From a checkpoint of a small transformer trained on Wikipedia.
Architecture: RMSNorm before each block, rotary positions.
Training: 138M tokens, 8405 steps.
Each number is 128 + 32 x the weight over its row's rms, rounded and kept within 0 to 255. Layers, rows and columns count from 0. Numbers have three digits each. The size before them is the row's rms in percent of the matrix's.

# up: layer 4 MLP up, 320x128, rms 0.074, rows 84-118, columns 0-127
# down: layer 4 MLP down (transposed), 320x128, rms 0.0741, rows 84-118, columns 0-127
# gate: layer 4 MLP gate, 320x128, rms 0.0795, rows 85-119, columns 0-127
up84 097:152141165167068058124120158163127094166143144186179158135147132140121131118116135158165077152080098097108101096096118124091105168124129186122203118112106134153084128208106120076118124131134110102139167145148100175127087133092121147130109154191136099145169124092151151163068163205118118120095132101077095134092114134155158182159166105143086096153158093144194096117115112038141129128126
down84 099:163130110185145163096142143113097092098124124114133090119120088107107125169157119169088242153097077116125145091166118112146101173155153153151140215135075187179119117135162123149143117185122113171083184125126085093089091128137170081115083159157143112157140145101184100081154087148102143132132153130187113138118165159185104105130108140118099120156094083155110122117186170141176136107169
gate85 103:162140171123126170140101139146152118166108143132120137127141121123153162126101175109179159082137149130160103076094155129128189088141101195094049155136133167165082131087199149131127156117100136175189175097175086074094149130045162113181125095134110073139132139139141137138117148175113129120111156075093084160088125129133100137118087165094126171151119175165052165162119094156172130161134
up85 106:123163121085039130190100117113147111147102149169141118161182160153091128075159129113072064136106084132159099139132148123156149110103143104140119144110125181172096140164130161076144135116101125123128126119119146157125095150116159162039063202101161094088142156150106105088083166159161118125126145142152168142075140145113090156085134180214147144141089121109088118155161123164172059122128
down85 104:136110129109145116116120119140177119143116121138174107133134149174175144096084093180073153181141119069098068155163099109099113098088102107110105106096154099170158166040117135133155073123213127142106055105144109146070136079075171109151116093131146099138093129135181144090139169116106134162123168158147103146148154180137049173096137123100125176180084141119125091123133119081122104139174
gate86 094:106174118164071152127148135104130157144169147111141078161146198150117124090126183089102124038142111117128151091133129079095133162118143097190104171133124120118150105175136154114157111172081128177053119116118098099136167111159202107113163154092089150104133076101180159100081119157101131103165121099126130098134137109166122170128132084211176115175116138130126090169131118134205092161154
up86 097:092137088155124088111138111104173092145124175166129112174143097119102141145134107174123131109160125159100141152090136145136037081058104135121127149083133146136157105135079123151108136111112127091158110154141127111180173161105120133152133180117062124136091051189130154134163102156164149106141167164136099179140145090116213120035146127115099091121141083181124083169142162137066092106086
down86 096:090077077088118097087107175121129164071133134168151216197122110136146121224112142182131151130123133151125137129096132166121109139103127128119133111189148164104099097187167139094079133103177199070171094132144127187165149066113161096121084186055150127178147108127134133135183117124146095104117154154161102114099128143118160133141112169110103135149157100128145151149122088101102113165104
gate87 088:083179145152113113162087131148116164135083064127122155111138114148198079113107183167117134128112060115119127081116153076116203094134087137172099106166097174088069124142143171158122120099088166152142055114124162118133138152095116159159149126137072105111125088095109078076118112182144185109150136082103194098159141152073138095169167108087120137144146148119163135132151103095105153068122
up87 096:129129171144094149178086119130176086131119091136169084091102162099207062140081148114160171145112108091139147078171128115119164114189134181101129156161125160094077132130101167116078124050114143116051132125103211159145115130132086113111166171140075138112124118117097119133148092079143145092146114100159171081142090110088132146151130183162128070121164162124197108134103128127094137134112
down87 096:146097152140125146172105068092147108122135159144224118099131159121090175232138113142123211131127140126094165078187150096161064122101165134101131135125186096106157125145077144092078193100100118148107170144155145140141181115141108125075140093139117149104101153147144121097118115067110146110148190095130136120139088097183110151124139130097079111166103084167128119080117164113110174111111
gate88 106:082187190161100091088126126159138198123138095135111154167100043160163113100164178156096114132080108125117156158133126051126153182107156146163138156130129142129127122112160126150106109185162132160147148105119055112093119080103095090171186166101133173127102088103104165132139096139142114090085136131112152101143177136090110152158127063119164107116195138134115113192104117201164127123094
up88 095:107100131223128104138173178129077093131200085148128112127148076141140082166163117151150164157145131079105175119141121169141170143192139119138056140107112140142120137178168091133149107169117129157132169140128071162159120146145132095142098103068082165122136100139174209103183113104128116139098114143165184163120109135135116137146086109116130084068105158107152176176180079125158150132091
down88 098:121160127107076114141089167135054141122129150097068110116142100148089134130080126177121168167178158057093190110146165115120149115160095074120147120136153142136183127073083120033119140116127095101159111162164109118119119136132124142118106080139114112159067116145154082089100095114147128148160098190111122083094141181118129130189139199118128139112107147136104178125130071142174210118154
gate89 094:158049102120116142151198108131142199146163058128132150107093130163146182115070115160146130165141070134162094219175133109132183146116131175124121136174140086165170151181209180128080143141125112100137091147172123124117146140135136156255124140125130116097130099123062121151097146153098118163160092092141148093113148112129149163137110150128115150122094116123093126124124100124141125112136
up89 097:147172106082170070144110068143126128126103120149132144144074170124120112138099132050110110138092150118147135174155123127200132078145091147123086096089117095172136162100150105143083111117099125141147125109095114129126128196114113100165128112107169118082050178161107092126195097146142140146123100033116096111168146047146155095109165168119130135125052132157126073128149113107090181129158
down89 098:149071142169151162090173179082125125142158147098102134158143048118114133062154139136125126089148128127090120173076100140130097080106127131122158087174161109117137161120193108131155100127140158114121139145137111107099089079072182150061105177117103122133143094159144073146042129128140070134119191224119121099142164172122172176152162100084128127176129099130120124175126107110142124103152
gate90 099:136140108137102075144130176118170104168099113135101160121161131107138140114124124167139132091098066161133118102159212137109169174045176115152095106175102173209138133124135168161089118092151109119117082090113114073165121128144134104113114183117116123116131145154119063082124135172184067134095158135096137123139121132112167216107102127098181169142113145069051089112153118128126157099143
up90 104:169109141150170100112148143174129155183116079107055196128141185124173131141137088098105127162147092069168109139181161099102124084131141122139090128203120133173151126150109064127153128101099115106141080088108201038095115167131109115157081093112107119149124133110086181136096137136111143122104174132126096170108142084150148125103096163105133208114143053138074116160157115111122120119124
down90 100:157123099124128150115167124095154165126109165146082045168130138094113156123173137160117065093137088053108118161086168127149121130062158153187134184148112108085108139135118126048144100121086103106151144165107084190077124131137138139122097147105070060163112127118090097129084074154106120080132134124143139129094059091124127127164105087058176136135148166134060090121132122149137155123111
gate91 102:101160166056105197133113138138142162092101052183126122170171092200120161102156189154092131151116129109123186066125128102110138137080117171077085069135071140122137119192129069137114120123149092163151144121101121129136168160105112116123117139172124150122122125085068097150101157132163116155169151108107143160169131112148134121183072102083119104140153148095116143166084087105201123107153
up91 098:165138120053115129108121125149109103092141156101164105137132130140112131132162106127125116105172104153183139121063133097142172140088150181163139111062142030132167149113093111160147125115132153154198167164135169137072134138132116104172082115170160160130129123102080118136148176134125131176135087140093203126155087084122125156118099067120148123174146184086136191157048072098152120108104
down91 098:125159116118104110138098111096117085111147123147159112080138131110121099127135075138127094127130114113093100145103149158092158124122123073143117191130140155158087206122079127150129157104134138079148091142136106099098154128108132113157130172150178151156115126165176146138190125175145014070157115157054105092145107100199153123113097116174145111053107171169122095093142178096054161136089
gate92 117:107168151138145146091151156113185194101112082119168081118099149144127142120184131122115143151204101184097110106089141106099102100080056079101129149174117184161066107131151128190179099105127092107137135082071080123120121160058156150147151104151103169128187106097147113105132127162127084120171185114097173141111166142112135084165144100113159136164143143137106048153155151126138153133122
up92 108:169135123111182082070107132084143137129185156105109122130129062101050121124165051124124143152118152145172149131077127112147091143073151102141131137101184123102153124115124084169140142126178107162148166074166119156165150107121022090119178154144158105163088089119050117151114153144081139161131165135126105162150132155151166149135116089120120137099152062094166157059120140130137112099155
down92 106:096155164131160126108109091119091092108107135132000120112124111084114082050080198102142138108136120146171113125119173107170084102115132148142140124108166099042131176133170223196138172103121142136122144139116119133150124097130126131087179101086121132143130153129122130129100184089122120145104053130093149136132150155116119145157119161125165145101113095107179134119153079162120143126146
gate93 095:072190124106123099130116145116138130044157106111143128106098080192100144079131128188116137074155083104085128088102111099167152125074123110178056111144142134136172181109181059140093134116148200153171108119109113122108152115139122116147166120172138151077140108092129121109155104143145097103079123053088105192108124160171150162131174107122173179111124150116102120158160108165177138153110
up93 095:100154115127143140136102123149188090097117148123186151081182144109136161126162117146136132103161075094112185115138093126147130156122186117162109175102165091075130162070118062088107113094154165136156156168119100159041094105156163117121138098131084104112124151136152064129137151097136112108152086089154150137128143142199132069149120136117131093143108135147173149212095173174140117162038
down93 097:140114139136096169080096109076120080164150111096126162087148134094138154243129107093087113133132130043120112129131113121130101124038134122142173134116082129111155082095053114096124124106146076103144183149110147045118112143094140150102152069188134111160122088130117116124155109095092106123124147160132109160163118068164110135165187168115107087145114072117147152173114126165090119105127
gate94 116:107168135186102174121099198091118128146096155191079104108083129109157087095135105171188103095141170147096133063138097092129103104144151135108129103111120148134105106137119085147095106158124168175181117083045094142094069105063125112157111139092098120183163084060089093107084154101166118124099133107103131164091120178129151147117097147131061160166116160121099111111126111147179152153115
up94 106:134120177103099150112151121150123099183074140165080131009105150141115082166109136093127113136128141140141151076112141153099111140124072086089123143095110088150134191163098189161058142161130129121109117167082122103159131096145082115112145167116139084152090129143110096149119119100139113124140227177135111127147143133113050118116154099159119156171159109202150118176156157144101123159183
down94 103:089152098104147153158168140109136080164088166120201111130134161111144116105123144124134114149121173146090186068175096158159153113176082126151117125161168190159151133105071134115130067147112067126086166112119105151124202112102108087074156085138107094120163167180132085150082109146118187106088178119122086195125129150063109090170123173100114141112116158094149152177100147130127140145160
gate95 102:117105172121141094109093190117200178076120130166082108133143115182099149097156087163094123150144165179082095125153142090095142061142144126105111087127152145075130069129123148089125193161071137153112146114124156141053105121100113147108111088124082097160087107160152115121132168182158189095116135136119165088057101131091151135088134105112116137111144183121087140151086102133120170054126
up95 097:141136082123132128124118096151093171151090156090092100126131129095126099164152118156120112166175149210149075118131032089134139177156174222102158080192122118157133096156151140176127135132168134115188156185099130156161151106143141158112158151116125133072103116080102118147121129070174120112135142173162114128112120143156165110182169147156144116037099126090129141082109128159151095164144
down95 098:108142156130116082094147125074063131130148103094110073127100142117177059135172141089125120075162202119130097113101174099133144124112120117185143135142102165097055133127193121176087108085099106118130128130135112175163086152091142079186141119156105170155107109150119128152147069127136079100126100136162119151141050195084167118128065132073098111128131085167101075096130135166134101135144
gate96 110:149167107129119138101091124098080120161087115102084085073105097084141189127161131108109101124158124099119170140074144094113094170083104083092142177136134106141145144136135044180107175157180140145083099106177097116125108201115105086134077146163096097089126067129130125136086160106179139094153118121099139182153106148123127152153170132097135123138148149146131112199150065145218104130092
up96 101:085103122123088137120180109171148128076122192103138125159197134169118103082204165095137155134078099142125113027150091129093121113136113119144178095119145123174126108164124105156129105146189103134158096144092146146143078158112139190102137124148096104143125068118092119137150204121162163169139122101125093079144103132196094125116117134149160115098112067068152105156161169148133076167158
down96 096:123174177086144113109145080078108084110136146114151158082098131116122132084118145102078155126107167129116047156072146150174057126124165142179175118161141147125132124104151157143173121065178088111189068142101129139096104140119197140171138094121141133126136163089159142114083078131127146137158141059164154096103120137167093096129173169194105081105104077119103106087128102109082134144087
gate97 104:115141145110119093142121148137141141142060113095106142172154158086090045117103071109133154061157092161125157142185124108181095098132137118137071115135136081110152103057121110132118203119109182122145106100142136128196136127128156160091136156144115171133178181172176169096081135162141163092111218169120139160123125156145131080157120126133144114146117152148118106193182127122131137052151
up97 095:124114096136121173122205141129167144115138114117095121129106176110149117123119132133094103122125138119122128162189072163151098174078162148160162079109147175124103125101122163104188161151101153112140142132121135072121134140147102139072107055119136195112185146211119119131072108100108095173093150173094071170150113108157097165122105132177102085087057133111106157062090189100161149118147
down97 096:185166137049143178095114121127153135084087129155160143146075162144135120117042102068103084146137132092137156135066119108147116148128144089166072159077169164207137109135123098162150137179162062121096143150132129098157141108131183147092157101131166157139103125152124132177110134113097142107101080106148170159114057136135096202129128079080180124111126142091113116146126087151126073114123
gate98 098:121149101108159082082096133129134093157125123161107164122208110129132156115063155133129131149124160142102165107126169150134136157105168150103134133149142075135075073134104143087163109135072132096149149100166116152136172102178135160087155106159068073148139129167175126173061170191190131118118103175173060167089151094080130062143126109115124113095138126120104157123169119099131171059079
up98 106:100074124121089181156099094097185154088119064108179086104136114146098085147104134165168095092143149120144170161093126131153110148130134105125158100108129103121189111124126157174102152084152099130179159168115109112107185085121068146119139092147150110082149130141138185178122142135163073111148145095137097180162144151112180144158185153217178127160144143163089187159150117142153090067104
down98 103:162116142106134095101108126106102165141078204150163129151153140156148146186166136157163169111141178197093157156188159096125127072116081091105096158184145149107150129126159153129113082091124204136063116150127111129127144142093070130119139095128151110134130136120084097073141119130104141123134046180071113141069107100112147152146101153088128079071099163133150114125125106069174183149165
gate99 109:069155139124118117093164130121129152095122125155112174195120095173152137106160155089112071108157137066119128067166049113142110158124140146168110148129075082137112079166125102157116133094070100110221125113112115142185144145122118097131175028128096131150140109139115129122105105184156131126115183124117103128184133123115124126110117045127145188118096132107079127099119116077188113086154
up99 100:126106111138074099113106141106097162181121082153116117119073145042081109110145128150094116114168152143088107121104108117147170165155150101102089134129106128111120163125120110123119154173101065151106147077180138147061106150083146110136096164115133143142154128145148064158168200186167097081171135138155157058077160153108107120211134187080127069110122154132083150116097142137079150155113
down99 101:119140089104125086130107163136170084104106179121092134156107044127163133082168136121123060179151112135114135087089070085055152144089121075110170103121082181121203093138168142155120188095117054141134161153118144143116140109139098063111145169160107174160080086114130105140082044135110127092128106130094104147108097114094121111132113140130187086105129103121116145135107124092094157149147
gate100 102:146101087105200101183163146144108164122111133121089074092093119113199185102093153158130039099087115134150129130144141089108115101135165089176076131152138093127115136137185121128060117119098106123106130130142096106116184134110146096181086170143104140132115080093150144152161152127145160091104108126092106158114101127132128132184143086116023126148198130173117135160154083086155163147084
up100 103:157116097136084091080110105123109175129096114084139125136092143169141132115102086196099132099141148133166179126136110136118159149129094145133084127133086120097062119113102102138139126163186162147130167159145154157146125106119144063168133135079094127092085165172120078098174096081122100180177104095138060196117116069041118108152095084107152186132142152125101090162111122207150113120098
down100 103:147121149072128117157124121169102130115104126147038129101122092057124116030201134162161130164125134165124153149085095128080108120126137129121125115151104140129130110144154093168081188144134084137114166142125112102117160122083168076118107130153156138183139152101101105127157117159161128105069133129151078141112078027062120128154176095091116078157111103117189155150145109136185088113107
gate101 096:145089136169112153096138117160106140130113111114053122120111015174157127104130092123110137133144082104076143121061100036089136129077095134123124118168077160079108142132108109108095146116165120176163106051122126045152129130067116148093119119114124121165168105135165141103106131143168145080161176044090109141149099139129118087150127135139075153135146094118120118140174165142151159126106
up101 098:070175107144133095108103177148170090119098100207112181094098171118147198114124154105125111101126185187148123092201123164141151121178091106101073144167177147114109031125184123165146126171096177165094172190152130142089113122165110102140142106128135141115151162138116167127099146138135116129108143183133174123091155177123147132173138141104139127130084177112087158171119138112118102152162
down101 098:113146128141133126116176159130189153107149134125159153100114138190124151037058126136124106132126188119161115134151136093139185111117104166142115156144136132149094143148187098115125110173140129076117153134108120135143170158141136054102099198137088169110201110144132114130112099139149162131118108121179155155138115226152116092179104199073167184143085090117115133210141100100136153140139
gate102 104:121148120123107064105108149125110143115077139114102117122150061091144080092115133133111125100165086150148133150094137083076128103128166121179148056170093143102161088124155107143138142112143141153118146116152134125146145073114139116158117120082074081210182128108180214155060108089192022110163145156119150131131158186141114090118163115112138129168143104177103154139174150135115121139165
up102 102:123100116120061142151100092150121131126171128127135086113120130195196088146101188123115164166157139126060121104112140152095105032185084143072126115163104130082133155120164127131139067162079139204108158179098146178149166106145135099164088116094120149123180113157137097129137142131152100081123127106124202163151163142087157097126162101127203110130140107138107144112116078107107094100089
down102 106:075086118135109179142150123146087114129103118162121131160087161143147127181134151189113066110126112104168168117082071121124130122152112102113123143169103140099116157094142126034153055136049169120176116122113150092151128136157143144116119125109162162108167132057081078066162176124138138181078082106147132189097072168095172109160139181101143143083147116112127124104171162091134138128141
gate103 093:114110100098121080097150200137126143121111099121129190163160079140087164147150150095094085107137130137159115112097089165167116121127162099166099109130144150159178123069139129117132146138151166096164136048114096112164114153149154190064193153135133136159192139144127175113126097135134094096101125147175124118144129112127187177091149142070115182135066109135139107110112097112149252145112
up103 099:092126098133101103190110102136093132101130108137079130099101211139141166129161120097144115174175163158132146113114123199089123133125095096114128126143126181137137107168168128118078138023102073138124128160092182181155108158111087108117125149177155169124125154086117211143175167088115169124130173117157083117141138106132091121132170168128165062114131186092146112121178086087133125136084
down103 098:116126100131213193116096122110072067161121130129096149116163073174147127123162116103195153100135083135170141071116114130133120062146127127146140137136127151133124083082155100200128087133147180171124106089155126122147072070146094103140095152079136154142097120078112093066178098172184139148093169143151161138099134143105141123152071068171131162119100135145155157136108118192134134150174
gate104 096:157127101129133184094149122155130135090107156194169142136168143177178111176093168154139091116153097087107150134108139107134138120088094120102146100124147062133085167182085188098100136135100217074102133099189132113158121119167136164168149105144110102112172134128139107133148166120129096122089172119120121195059179159113143089184154135178117158142174175165159176131121105108110137076082
up104 097:161105064142174117099131072149207121159123082107140099136098162122068160104139076164131085163198135187173071200140140139167080115118079149140175147096102058128114134130117133137173101128107090137172135130113108151186100145147106155168085090144142130164134116139135128099113083076124162163112139124126114085142133139097101076108064075127092112143099105166155112142081116129159065102132
down104 101:151120134113128095121134122102138176141147088150065192130123084120078141000173101122103230106085178110120105097124093114167113102184119161150143098134154162083144100129142093143142100155146126155103146102127136144093079113118165140148139155096134121126131123080156150134090090137141100075086147119096133127187171087093064146121105149143137108118112095118181138121153137120160104145152
gate105 108:161153068210049066117145148171136112102130111142076095132140085101196111091110123134126086134112140137112119178177127139142091167150162143113100186167140153133111093146120085091188158176189151135176134104079110090135098075169176141075126162119083124134125152131123118103072159122172151088102128156108161203090109124148104129126119123104135102095118137102105112117165112130125190116061
up105 101:118187105135150173111156120122136145154114143168119106102096125102142188127115136170102128099110220160120072109079090129121163082131191097167148131213117189185157191084143064172146122127156142131122115122159075141138171122105124093091179110094140172161074122186187097158182140157142091125134192162148144100096108121138152095116109170119162130126136116138103109083086131160117123129110
down105 099:120109118128111088120165098141142101119074134111062109142081067120100122047125113141077119104114135120216165115129115175158089152180118186184130110172206140091110106139170125148122212063150121151133120133144152116165130118149195063105126166110164166149066177146140102169105123112149133102182109105098129112182164103118107163145092115131074115103096139142113148117140117116149127095160
gate106 098:131092100159127067041149131140133151085132088103135152129143111112105151126117075148087093126119147165128132162134082118148155130165145095090129111175073149105117117121155113188135152101134136106158175073115132112145139131076128094152128128116201130207136106073093185126114134148141088132107176152105132100188134148200146138162168154143111173133121119107146162140145131000064164130111
up106 096:126094112171142099068110121158116137171153121093158094141138144119112094170102120124108139127095081166177080110166106061041101081115134136089159125127106152164109089105111151139178157121087156058175155092159148116137111139100179201141167151100137154168127120148174116076144141101149076160032124154144144144190122133133152143145116153127138152159104105167094155119079177081185097123119
down106 099:105132117114060115118193119171120078106144121152102082092079166101122112008163103151140129120121147147126131125115122134144196115112136119127169108138130122129146137123089104117097120131151056184086130194145115136130175101118152103093172136094108160069090140176141051156100119171134125072190133128108078108103097150182111128106155124100112150104131159057142171155083144144083090104128
gate107 095:110165090142135123090155119154140073102114068113102192122126152077085190105167098155136109163160157134078178161103118145119151062068133153157121154130159153165112157111139145156139135138150084116167100133141136123147109143122093175072125061178185148076152094066058118102095153111071124153102152128189183139126165098079156172132184087121109129124092118108128113081125124156126123117073
up107 095:087144091060118100136174124184117105147099132091056085074101069118089128177136107177110114131105186191143163069171107152130198155152169109142061124090085055112198143080174113135114190119142157122104160157104146132152093088159147127125122119087140152116073136139101146111124099123104139136112062133114096166131145123137141142142125120123110107135166165149068126149124166169087107093148
down107 095:187119076171126107107209144138126098119098125178127130094122132157147148154136081162148146182164090106171173115216160157118085090188112135149128103146135107152133150148106109129186149161088090191127190141192069112124051123169127146129181137120122158170085094130082122092118153161118145145125149094152145077152086137117109172142135093147101139112112077070126109132144157084127131073130
gate108 102:075169148196105045137102089131083137124107085081169128131075084062144121065112110168170139121155151159139099123159146124113157133151143161177094118151148119095124120137097127125124178145179139146178096094166150102078150139130197103160145137181171108129129153086104177154098172198131134116134111101089126174105084143116166080109123132124174152152171144102137158115205155113096128089096
up108 101:126108154162126107103111098164112158167160152123096172120168101116143110126119102141101114153114147135151124170175033161047182154157100151126173158178203140136088157127177159122118094081136098174204147086075161127116119171126168132114111100123161081145151145108136119094120101121130110129173165112189157157183072122165163079163133148079103172122098091140115116093113139130072155105167
down108 099:110154146130103118146142192121189185140122095141142081090117148088144151151036104183101149130119130103110062143092104166178154176166152167156095143115145086152141089104098045105104148096125078161110130125121117100117168107095163128160129090153144076125119142143106159155196116129088110127170072117111127139158118156179149112177070082185111065135130182145089114143141130076113114124106
gate109 103:095144137144147112152223141095142111081100099162106143105191130118157206148153181150086107084110171084117153091120124107175135121080087159140139156099123118093144092100210101168098181128087138179142096110174138078149123101151120155111122120129156168197130093111129139113086095127160095161085147154081188157089103152121158144086107143149181118107151164137107132116157158110122133055159
up109 106:116110086138125128158159153123135103153120093118144125104205123106202130135083174136124131041094175105085190182122099128123142115128148179070158128094128181101127106130148102124070136120163130188120143087073127129120105062064117111114106166122137095130156100122129132113105094152166124150108138097155121093108103102151113094136218103042139108082100170141142140116099187142092183159106
down109 104:149152136103090142164143084109132126139116082147136113086164160138137128073136118162095091083094094107152132144165112169155160103144129110142130116167121104139090115140067057143128138093106071125063141095125101116149101089180090078108105144093108082139115148148085185057115119092105102168141212112166154157128020120115139116145159146150111091109088179153118141137062147124104199157141
gate110 111:090154122116140147172155120100118133098141161158110139132125111118113150061208152097118129127113120157071133124134136103101130115147091163117159112134133137137154072103160090141159098089191181156061138132112118177131135166143066186151122141109117084163063100097193139082105126153074161134125145149084141185079127138074089100169147109074154177143107155138126015110104111083125107143108
up110 102:164169063059135091085125115134105169099168141141129142138106102137085077113153115137162105121165063117127086193133163112163116077123142130125110080117121117127094134067148146139156137142063131150125118133152071145064089086128131135198176118170101090115161183155147101136127115138133125156100095175135162067101114134100168118180081089108075210115161173190132120120149157126124125095092
down110 103:123078113128166100129070141082105093149086179144095122090148100155103113141090136091127122136115117098107097127130146068150159158148100178111130147128118053102125178170156089167166152122131155146163142137101122120127136121129100144097117097112154133161078126073114119137201155080195168217098197127049118159123164162148126080069098139149117134095131057114081104117174135179119112104122
gate111 082:106091050102134137043174128060164103144131073102168103107062144114151135111133118123192129107099128116095131115115115038071101175130130144127125143141091126173138125172100128131128095126109137129090115139142088150145136099101052114143113132106133129159094125121134094101166185149120104107123085127105116106117173091144082098177116121181101175108024153179146163142097112136082163082122
up111 094:115091163160198118145130106158109111201128106109115152132136131068083076127138055104185143086148124146130167163102216179173142137100110071141092171118123150160119181050130174150146175160133086114160134099149074149113151124178111116110125119120156091149125122144090125085146106172089081076135155199127132101130121158074091167128126110091108103147102068116123121143131175157138138110116
down111 091:131162116123153114092155140109183102132092092096068136113100155119158190061129120152075118127096159124173184075092113090178173081169124149100090043131096102111150054190121137115154121105164161119106129148123185140128188161113123146160147139138132111135086139205149074060105116090128128090159104114136141109190175113187126115135150119157101116109142129149166152126094126082152105147103
gate112 096:130138122131108136171140165117151117105179109186079121107157126189174100108143121177137089156132096117105161116077082163129111081146080168176137096144115121059065073144105078106106110103102115140143083102098120100115163085109160117169154202124071102173172112098148084104124181181083096121083151171178156192100175117133125106132141145136110106106102141109190106130091115072140136129140
up112 100:080168132102151149143125144113213135061141132128139116156109110117214161102124135138141103136102151131081136160177195136155117104120085149101038186087084094149129150084098110113123107111072082121087156141104102172169166102134162092152141082104177146136163117152125081135152119098146108133100107154062123166063112128119111092126143147154163087122104177046120151142150163145088111159128
down112 101:135122167102124190161097056140236154138085138160105082135159142140146150100109112112111174078159127136115123158074082146129103054202172080087110110128140162122159089087145135131093083122118130139117083208135076126070176145125148117124093162162095103091148149138115089099067170115108134079130156100120161130116122199133084110131168125099149139154124126108136147110155124107112171152143
gate113 103:069165165148082113104159104110173106109092117101091129129109147142154138114115112168096099137131086122152143146130138128087143134070195118148163101163085170123150096163071123124177187130105115128172114123180111133154200168131153102131131147170131061141077129107104180125067150146219111137162151092098103090129175135158120073098119139078078143173113116145167103156207132167124086098141
up113 099:091148084068147096152112135190162118150122122119130113108099124064090191138157056108083158095178186160139122137154065121170096152072081101131126135154111188137127081170123098135123126146094124191106125118101144129153168161124136111061105203142141116151119143126130116104181135160156183173131093154117080089138134152167103099099156207160108134174141108155169112170098137133122140182142
down113 099:135127098162138137159120142133120126092173172135102130085111118174110101136126099114067160124157176090127062119123164136146130135096116156193114092159168184119198142092103109083114191127089123148141164184173098113054087170103167172062136165177111144117103101126180133113142177129133165184111109134146135108162192090131104153094060097129128143100144101096141163100084091110098183130151
gate114 099:154125087122089099148131082128109156127095155097114154089161132061168131123181125110108125168161133121147120148166179161140179094081123190177112099076094136139152147077113116155081161107098113166180119058126140030138169204103078143147139152123086194123175115083135115091093115150101183105162136126076104114105165113140151119109131139121091118139132121112156086189117086163101101122159
up114 104:113171136108063187177133202097083095148128090074150116109154115144181108115084193120165090119065116099161090141151112115126102126144122139130152139110092155155137071136118167133089094142075111166106118121078150126130133148165168088171143165085110139131151134140132171153109085124162131116145120102010098105147165121180112148164134151110147123114093170067157172151187126160152097083138
down114 103:070183131121112123120127116127173162106186085107159167105126097098120156202182142172116156124074064164178160137154113152175126146091133095136110094080161167113113112133101107127199117161118118132119114120162146143109116072088165114117122117199108137133132109096132142142172138152122123146174068071121118082136172068170089128153154136141076091110111166124112137197078099104045141138095
gate115 098:092113130088103050067168125176142133133148096126102098090128132125145131083125174153083060095193096148080113069080154111079154123112114116170086160181128125138146094127136122103130165163096143138111174143128106136207119091114151124136185141159064170185155177100143109110136156163142152139063102120166137124106091125072137071140172113097089175092150140097136134171160112081142125119113
up115 101:217177104172090104137169157103077158101110120147105148151195123139131158122171100053143106091106111096143114136183120113100174093088141111139127073111107120116167149150121138128100110112101118132179098113154082133094164120191115079199135115071103164137120083129093086117084093154138150116134174159090165133117173161146120194108091103119147129131100170167135172057143115133099170084160
down115 102:080165117103118119110149167162122134111115050169076101145117134130138109057119149112167122173154119095088187160134122097132142119104090132117155076100120139070139137104055081121155123199124108138132111125092126137101118128150060113153139077144111148129175129186134064170091130150166056139161166189103173139127136184068177136095150122153060153088096145103115152148139146156100111172113
gate116 098:075137097118166082115196129144145138114098110135125126146106080137163174165089116108074138142117108075146138144161081124126134155116108116160056179127097127137107167097151124148171139108174136099112083137197093098198155137094147099116183124136109080097112093127169156067162202142123116087161143121122072140111215129163157090161148145169102165153149114129179148097068085161135128162134
up116 102:150106113125120067139099111112170121161142051074121077120093103110133176131114133070102149141167087144143156140076127173177108108130187162109174136104162109108128134111093139116163102120120110104151147080108123118191164138114108166145144112108188131171187127156131105112081122088124169112139141138109165101211170152163199135118124078148169165138152131219150124124128150203139141083179
down116 105:147114127114145167119171126140121131136144118095133102122085104088160092120139140104182190091167116112050098086126125140124115107122144112182147116141147051172119151131113125085112096154161087128126113125098154134087155115096139137185144126182156086127151109124109074196147120121144159086174225143113164182159087214083100187094123105081128078131153136121119134148128154135154084161053
gate117 112:083106136132123142081134138129141139121144128084068136041101123108146164099133140146146117165116107164114135079131097146093130149129105119184095142134196173127117112132092069108134140135151163169118161058106085151155106109179157109061141105158083107121141087043140127113124192150159095109169177116123097150123150126125132062164094168077077149129079113066167104091096096117127191170109
up117 104:161099094097197088087147128118186172055067174151116135121155066150081135122090188151170190121101125107138131100139165109126160167131113128068143177103125104148104139120100091103165123094136108115164050150101129138094107134141103134172096128120143112144183126200135073116120126101103080121175150196118109147106107114135149146072109146202167148159169137118161154147162117083135122092112
down117 099:134120102114134121162145183173172138132108065157137115083087141119102083106160124126103124208139157131072121078141101108108038123143126117126125172113119104079125128142103071134105140137145096120153184148175198137133140098200084100120111134111144149121099103135143115128140077104141109113200175143152139067097129164115076094062172163089149133111152160156177098165106141171171097071094
gate118 089:112136112114201105066099066084107109092188151131145095147163185139123148106095106124126158119145111059113122106138166152134166095132111060135147122123114123074140199199112149125148161143081090102125128141144133077133172147116076110106178115116091145110155126115120182142138121184101186136156151046086139152112156148132078051115133123177113081124178144104133123167182090143139111109104
up118 102:127097205064176134147079132168107106135105137178131165208150127117125133103133123186076159105095097060156069091111107099144132082159135108143135127148102175101101144107108108133081093128088143122156205068130089161125086090109142135120060086116127159117093208121105191122111110107079130155140178140180102106129136169149079132145152132136115144125109181093118137173145157127152139147160
down118 101:163095114095180107134144157134092104137144120139085116163105096142191140085081140127089139144102175069123135085148096105104129093113118206147162147153172145150081088174125193143135215085130068180156114106148174107158187144152116186089179133151150165096104167200098118162223168136144100092123162145146121101121150116106140104129136179122102134139143142136158165113120123142141105108150
gate119 096:123147112058147096112102122169162170126144100131143042145066112091143121123129101118135100092154147156094129121064129142125151135168120124160124128126172220126199140109134109085083158139092112123148187095097125095107141153080182106122119105120098149163129142119182082107105162123135143184108123090136107138070092094103178090161158187068102126127137136223169136111169163131113169111126